Weights of a small transformer language model: 8.92M parameters.
Each number is 128 + 32 x the weight over its row's rms, rounded and kept within 0 to 255. Layers, rows and columns count from 0. The size above them is the row's rms in percent of the matrix's.

# layer 2 MLP up, 1024x256, rms 0.42, rows 811-841, columns 96-127
size [ 94  96 105 100 102  96 102 103  93 111  92  97 102  98 100  95 105  98  99 104  92 102 100 103  92 102 105 104 104  93 102]
[[154 153 149 110 132 115 123 131  59 164 110 154  88 146 151  92 181  51 110 132 183 146 153  97 187 135  73 178 142 106  95 145]
 [152 118  74 139 149  66 118 148 161  75 133 162 129 144  84 128 165 142  28 121 126 102 120 109 227 128 175 149 113 138 116 146]
 [ 89 122 148 112 127 119 129 122 108 120 162 168 149 114 147  92  93 176 131 134  71 159 135 191 163 111  98 168 103 157 104 133]
 [102 121 148  53 128 176 169 155 110 167 133 161 158 130 100 157 150 101 126 141  80 164 109  98 142 135 125  87 113  98 129 127]
 [116  94 125 179 169  81 157 120 154 165 166 119  82 128 109  94 121 147 162 106 134 152 177 140 145  95 167 150 143  73 128 160]
 [114 137  83 117  72 167 140 118  93 129 123 105 134 159 194 141 189 132  96 124 149 108 159 112  88  77 134 112 139 129 134  99]
 [148 101  71 131 115 161 151  91 123 102  75 161 141 107  47 108  91 124  95 125 129  36 115 122 100 129 144 172 101 175 144 147]
 [135 118 131 206 150  44 140 126 201 118 165  95 125  98 160 142  81 142  56 112  94  86 176 148 105 119 172 134 121 164 133  78]
 [127 206 150 121 203 144 122 163 144 160 112 110 157  80 130 127 107 201 138  94 147 129  95  50 142 113 169 129 166  73 166 107]
 [ 68 103  95 162 121  81 106 121 196 109  88 127 127 100 136 153 153 131  88 106  67  70  94 143 114  71 146 136 144 162 126 113]
 [146  94 128 102  91 124 179 116 123 211 102 174 114 105 109 186 146 166 157 127 144 166  64 150 109 138 154  56 139 126  95 100]
 [107 137 156 113 131 179 129 198 125  69 191 126 138 189 123 167 101 110 179 144 135 118  64  87 154 187 180 107 121 162 148 140]
 [121 114 136 145 119 170 166 151  55 158 135 133 144 124  85 116 113 130 110 141 131 123 137 161 125  67 186 133 115 112 179 146]
 [149  86 173 168 106 101  31 222 131 132 123 127 178 161 199 180 170 116  94 151 151  76 176 140  97 147 162 103  57 151 119 130]
 [201 116 108 154 118  63 115 132 135 168 120  87  83  90 145 126 119 155 172  95 215 192  84 126  94 143 172 129 114 120 182  61]
 [117 141 142 143 123 113 143 188 108  93 129 121 124 134 153 132  88 174 132 129 173 123 124 168 137 123 121 142 133 135  71 149]
 [189 117 120 141  88 132 180 134 176 146 172  95 154 138 136 185 155 148  62 172 134 107  81  80 115 152 131 129 188 159 137  95]
 [121 148 145 154 184 143 124  89 131  91 132 131 117 103 145 150  91 157 153 140 139 191  99  96  99  81 153 117 169  67 126 189]
 [139  89 128 144  94 158 114 196 116 109 185  88 108  86 124  98 143 176 149 166  91 116 135 110 153  93  62 134  97 138 146 141]
 [ 95 114 127  62 131 137 158 188 139 134  89 165 177 168 157  81 134 118 163  93  60 112 129  98 139 169  72 148  93  99 149  99]
 [107 148 162 141 103 130  84  96 124 173 139 111 156  96 105  84 101 164 104 201 113 126  84  89 133 177 146 143 134 108  54 144]
 [163 115 130 125  86  74 153 147  89 135 113 133 128 105 125 129 150  80  83 115  99 116 151 134  83 136 108 171 162  22 113 145]
 [135  89 107 116 134 163 207 109  66 147 121  81 130  94  74 173 148 132 192  81  92 128 119 103 147 103 130 112 148 136  77 128]
 [149  67 119 149  95 125 143 170 135 141 101 125 134 127 125 101 105 158  96 121 115 113 136 153  99 111 128 107 118 158 129 120]
 [123 118 146 105 110 146 127 103 119  83 173 166 101  97 173  53 145  68 155 109 212  71  73 136 117 134 125 146 171 132 102 109]
 [151 184 148 126 135 135  70 100 150 148 140 123 135 163  63 157 126 141 182 121 123 127 103 114  94 178 136 133 127  56 130 140]
 [159  88 102  98 126  69 135 159  73  93 136 114 151 159 131 168 143 141 137 110 108 136 110 113  76 109  70 188  99  98 117 137]
 [132 109 139 111 102 182 162 119 139 140 103  80 108 166 131 193 149 154 137 186  31 100 111 158 147  90 131  96  76 150  62 126]
 [150 125  98 179 203  62 130 142 166 188 123 152  66 132 132 128 122  87 145 103 126 143 126 134 158 111 123 117  97 151  78 151]
 [136 184 137 168 230  98 135 124 141 124 152  66 163 155 158  89 112 168 111  80 175 122  88 115 107 103 156 143 114 155  96 158]
 [131 136 170 125 110 135 126 120 100 115 162  99 109 136 154 187 139  95 131 104  94  35 148  72 145 138 183 132 102 144  56 122]]
# layer 2 MLP down (transposed), 1024x256, rms 0.197, rows 811-841, columns 96-127
size [ 97  98 100  95  99  99  98  98  96 109  94  98 103  97 104  96 100  95 102 101  95  99 101 102  97  99 100 106 102  99 105]
[[169 156 126 110 222 203  96 141 118 112 114 138 136  91 175  97 166 119 160 145 166 150 132 114 119 131  83 143 195 119 135 196]
 [132 105  81 120 120  70  73 108 107 131 120  92  62 163 125 159 151 164 166 129 181 104  83 163 129 113 105  62 107  75 168 158]
 [ 78 141 131  83 131 166 153 138 132 192 182 143 164  51 157 140 154 121  61 154 132  46  79 120 136 144 111 109 115  71 117  85]
 [ 94 145 155  80  81 107 129 126 105  90 114 147 137 162 116 112 128 145 129  47  72 147 179  87 150 150 163 137 142 125  96 137]
 [ 75 149 170 192 146 159  74 145 132  93 165  88 106 154 143 160 135 179 124  74 114 101 172 177 124 151 105 122 100 187 163 140]
 [160 100 115 111 123 137 159 131 217  93 113 132 123 118  91 118 122 142 179  88  79 154 102 157 102 114 185 198 143  76 123 143]
 [111  89 112 178 105 108 114 124 128 127 147 147  95 126 132 124 108 142 151 145 129 127  98 108  92 111  85 177 138 169  87 166]
 [133 130 128  70  86 175 133 152 135 156 124 137 104  93  75 111 135 115  81 196 127 151 133 104 119 122 139 161 129  82 145 176]
 [ 73 181 154 145 160 147  92 179 117 107  90 140  62 108  99 151 160 155 135 113 129 113 170 114 136  91 125 152 190  88 142  78]
 [ 95 135 102 174 156 142 117 121 156 159  46 156  84 174 112 102 123 237 121  60  93 122 133 151 125  69 187 100 151 175 114 101]
 [ 88 125 130 120  86 113 131 157 151 142 125 125 131 130 115 195 107 109 145  69 101 150 172  73 124  77 102 133 148 161 146 113]
 [105 139 145 141 141 168  91 150 112 136 123 125 218 176 191  99 146  67 118 114 104 163 169 124 104 163 121 138  93 128 204 122]
 [142 132  89 108 168 143 136  79 140 132 171 153 151 150  91 126  82  80 146 104 121 206  87 159 112  73 104 156 130 154 127 124]
 [166  96 131 113 102 209 127 184  96 118 114 156 186 151 165 147  91 174 171  93  97 156 180 190 122  90 181 122 171  99 161 154]
 [119 186 114 136 126 146  95 117  77 146 110  90 151 121  90  63 138 100 133 157 116 108 112 157 107  85 102  72 188 153 124 117]
 [160  88 135 165 140 159 128  72 141 116  99  75 162  97 170 105 136 105 149 148  80 124  80 120 135 167 144 128 125 114 121  62]
 [138 177 123 157 124 154 126  82 149 158 179 178  84 122 166 157  94 108 209 118 130 146 123 149 143 131  79  83 125 115 194 149]
 [155 138 137 128 103 168 110 150 140 114 159 103 110  94 115 192 110 123 182 182 137 213 188  90 113  64 124  93 102  87 125 116]
 [ 83 108 118  86 130 176  88 171 109 115 121 135  74 126 146 106 109 118 143 116 147  98 104 132  81  99 157 104 113 131 113 154]
 [ 96 141 135 124  75 130 207 128 153  96 118 171 120 133 153 145  85 145 208 181 106 139 107 117 130 131 131 104  90 148 151 125]
 [128  57 186  98  72 203 162  99 143 186 126 127 116  98 139 121 129 132  76  89 131 121 134 152 147 126  90  96 119 138 112 103]
 [105 156 161 174 122 120 165 124 102 151 188 126  96 166  62 188 123 161  74 136  39 148 191  93 131 155 143  82 104 160 142  90]
 [109 154 100 162 155 117 133 144 114 163 103  92 168 201  99 167 159 180 128 170 144 131  78 137 110 158 117 154  93 116 124 103]
 [137 135 118 164 112 120 151 114 201 115 114 190  83 123 111 124 139 136 148 146 100 122 153  95  83 111 132 108 122  79 103  90]
 [159 221 157 124 155 139  74 123 131 150 154 122 123 132  92 161 141 110 188 199 113  91  77 167  95 142 108  83 115 104  99 148]
 [126  91 161 117 139 141 117 118 164 147 137 129 141 143  84 113 114 148 130 144 122 118 165 180 118 179 145  60  90  92  55  55]
 [169 115 106 143 128 150 130 141 139 129 161 113 105 200 104 171 127 114  96 120 138 176 187 151 119  84 122 106 132 121 136 154]
 [131 120 147 145 130 158  95 216 116 138 173 120  95  81  86 186 134 116 106 153 106 158 181 103 134 133  69 163  56 135 122 152]
 [138 170 166 180  76 114 166 119 125 186 141 126 151 128 122 126 124 127 143 123 163 126 143 115 143  78  80 158 156 103 184 135]
 [107 169  96  77  66 171  89  56 149 153 187 110 114 154 127  90 139 149 111  91 135 115 157 135 147  86 135 122  90 161 109 127]
 [ 69 144 132 139 101 132 153 129  95 113 127 140 127 104  88  78 145 160 169 104 162 167  99 172 113 149 105 139 168 108 165 137]]
# layer 2 MLP gate, 1024x256, rms 0.388, rows 812-842, columns 96-127
size [104 103  97 102  98 101 103  98 102  94 102 101  99 105  97 103 102  99 103  98  96  97  97 100  99 103 101 102  99 100  98]
[[100  93 205  87 153  86 143 136 151 125 106 112  93 121 161 166 117  92 122  81 109 105 153 182 137  96  92 146  92 101 143 127]
 [144 121 165 147 138 132 109 110 175 113 133 153  84  92 183 176 129 145 138 171 165 116  97  65 130 149 216 161 126 128 126 101]
 [154  84 122 104  87 160  82 122 120 130 124 122 123  87 132 142 169  93 144 124 137 121  98 118 101 114 145 165  71 128 125 159]
 [182 165 128 155 115 126 104 101 105 119 168 131 142 142  98 107 104  93 123 142 136 164 113 140 167 109 155 140  91 136 178 165]
 [ 92 139 161  78 143  85  94 125 108  98 117 155 131 116 158 120 107 141 126 110 102 115 158 121 129 118 117 113 143  74 103 140]
 [158 159  97 170 172 141 153 132 166 183 116 101  76  85 121 181  93 184 138 117 161 155 117 117  81 151 137 185 172 138 108 122]
 [131 116 153 115 130 126 141 105 170 138 128 161 120  89 186 136 135 167  83  63 103 115 119 118 139 102 169 175 127 157 130  95]
 [127  75 150 107  77 139 125 120 148 125 147 117 119 103 116  94  76  92 137 156 124 116  80 168 163 177 140 109 126 161 102 148]
 [114 115 128 125 159 116 175 164 103 136 112 159 123 151  91 160 127 187 127 103  97 147 150 118  95  92 139 177 178 211 113 147]
 [177 106 138  98 105 146 138 206 113 119 143  79  88 103 147  50 153  73 138 159 131 167 121 119 147 102 150  98 146 140 133 133]
 [ 61 163 130 133 127 139 137 132 117 149 118  78 141 149  87 139 141 134 138 119 120 178  94 147  38  94 169 141 125 172 165 139]
 [ 73 141  69 125 122  51 125 101 136 113 146 131 129 180 144 167  88 176 111 148  83 149 176 162  54 109 119  53 187 179 145  91]
 [145 115  88 106 187  58  86 104 121 142 152 141 150  79  92 151  78 176 131 112 111 153 137 143 133 104  93 124 152 145  99 126]
 [117  95 112 150 124  57 144 165  99 164 131  69  95 146 174 146 136 138 204 137 162 128 101 103 107  82 185 127 149 145 168  74]
 [126 201 138  87 109 129 155 134 163 123 171 152 130 134  95 156  92 139 129 201  94 118 115 151 129 127  96  82 132 165 117 122]
 [137  99 188  82 135 126 117 154 117 178  82 153 119 152 109  96  70 137 135  94 122 108 164 115 103 127 187  83 101  74 155 141]
 [ 97 140 134 120 100 105 142 126 168  82 112  71  86 125 135 131 143 154 117 104 108 154 144 160 119 122 162 118 116 129 136 158]
 [ 86 151 125 157  79 121 140 168 129 108 111 115 106  91 119 136 109 142 126 110 165  95 109 101 186 166  73  65 113  88 161 181]
 [146  92 181 156 140 170 158 196 217 145 134 125 132 114  78 102 146 113 106 155 103 108  78 116 126  43 143 107 197 166 118 137]
 [134 151 154 107  84  92 110 142 155 163 107 141 127 200 102  58 137 164 170 139 116 184  99  94 118 145 113 148 108 126  94 118]
 [101 141 104 111  88 107 176 123  98 111  82  79 152  97 111 163 101 138 123 137 128  85 106  80 178 168 143 103 134 125 152 129]
 [113  83 157  76 170 152 107 134 142 123 216 154 152  79  71  98  80 135 163 139 140 205 113 112  54 188  87  89 156 158  90 138]
 [123  55 133 144 133  96 174 170 140 150 128 119  80 163 109 126 163 108  33 120 112  90 124 121 114 140 140 152 112 153 118 147]
 [148 146 126 139 112 153 150 196 180  80 137  98  98 156 129  84 115  69 107 155 194  95  57 129 101 147  97  48 126 105 134 135]
 [ 88 178 170 123  92 101  51 133  88  96  90 127 101 119 148  75  66 139 134 113 118 181 172  67 113 164 108 136 124  95 118 105]
 [151 193  97 157 149 110 155 104 151 154 180 154 204 157 144 113 112 109  74  98 160 149 151 144 149 137  96 131 117 133 111  92]
 [208  71 110  96 109  87  86 122  99 107 133 183 154  72  76  76  79 147 101  68  97  93 163 103 153 148 136 104 170 112 131 129]
 [173  89 151  55 150  53 117 161  89 155 139 112 167  99 119 124 128 157  45 110 146 114 143 120 103 147 125 103 143  67 138 117]
 [175 138 104 118  67 132 106 122 124 130 119 141 136 136  95 100 116 168 124 151 132  89 190  80 145 129 138 173 124 156 144 103]
 [147 100 139 143  99 114 114 188 114 102  87 137  94  80 109 118  74 176 124  61  88  59 134  83 107 117 123 150  96 108  80 104]
 [114 130 143 127  75 141  78  95 155 116  90 115 117 156 135  97  76 104 145 144 127 107 127 135 133 107  84  89 108  93 145 171]]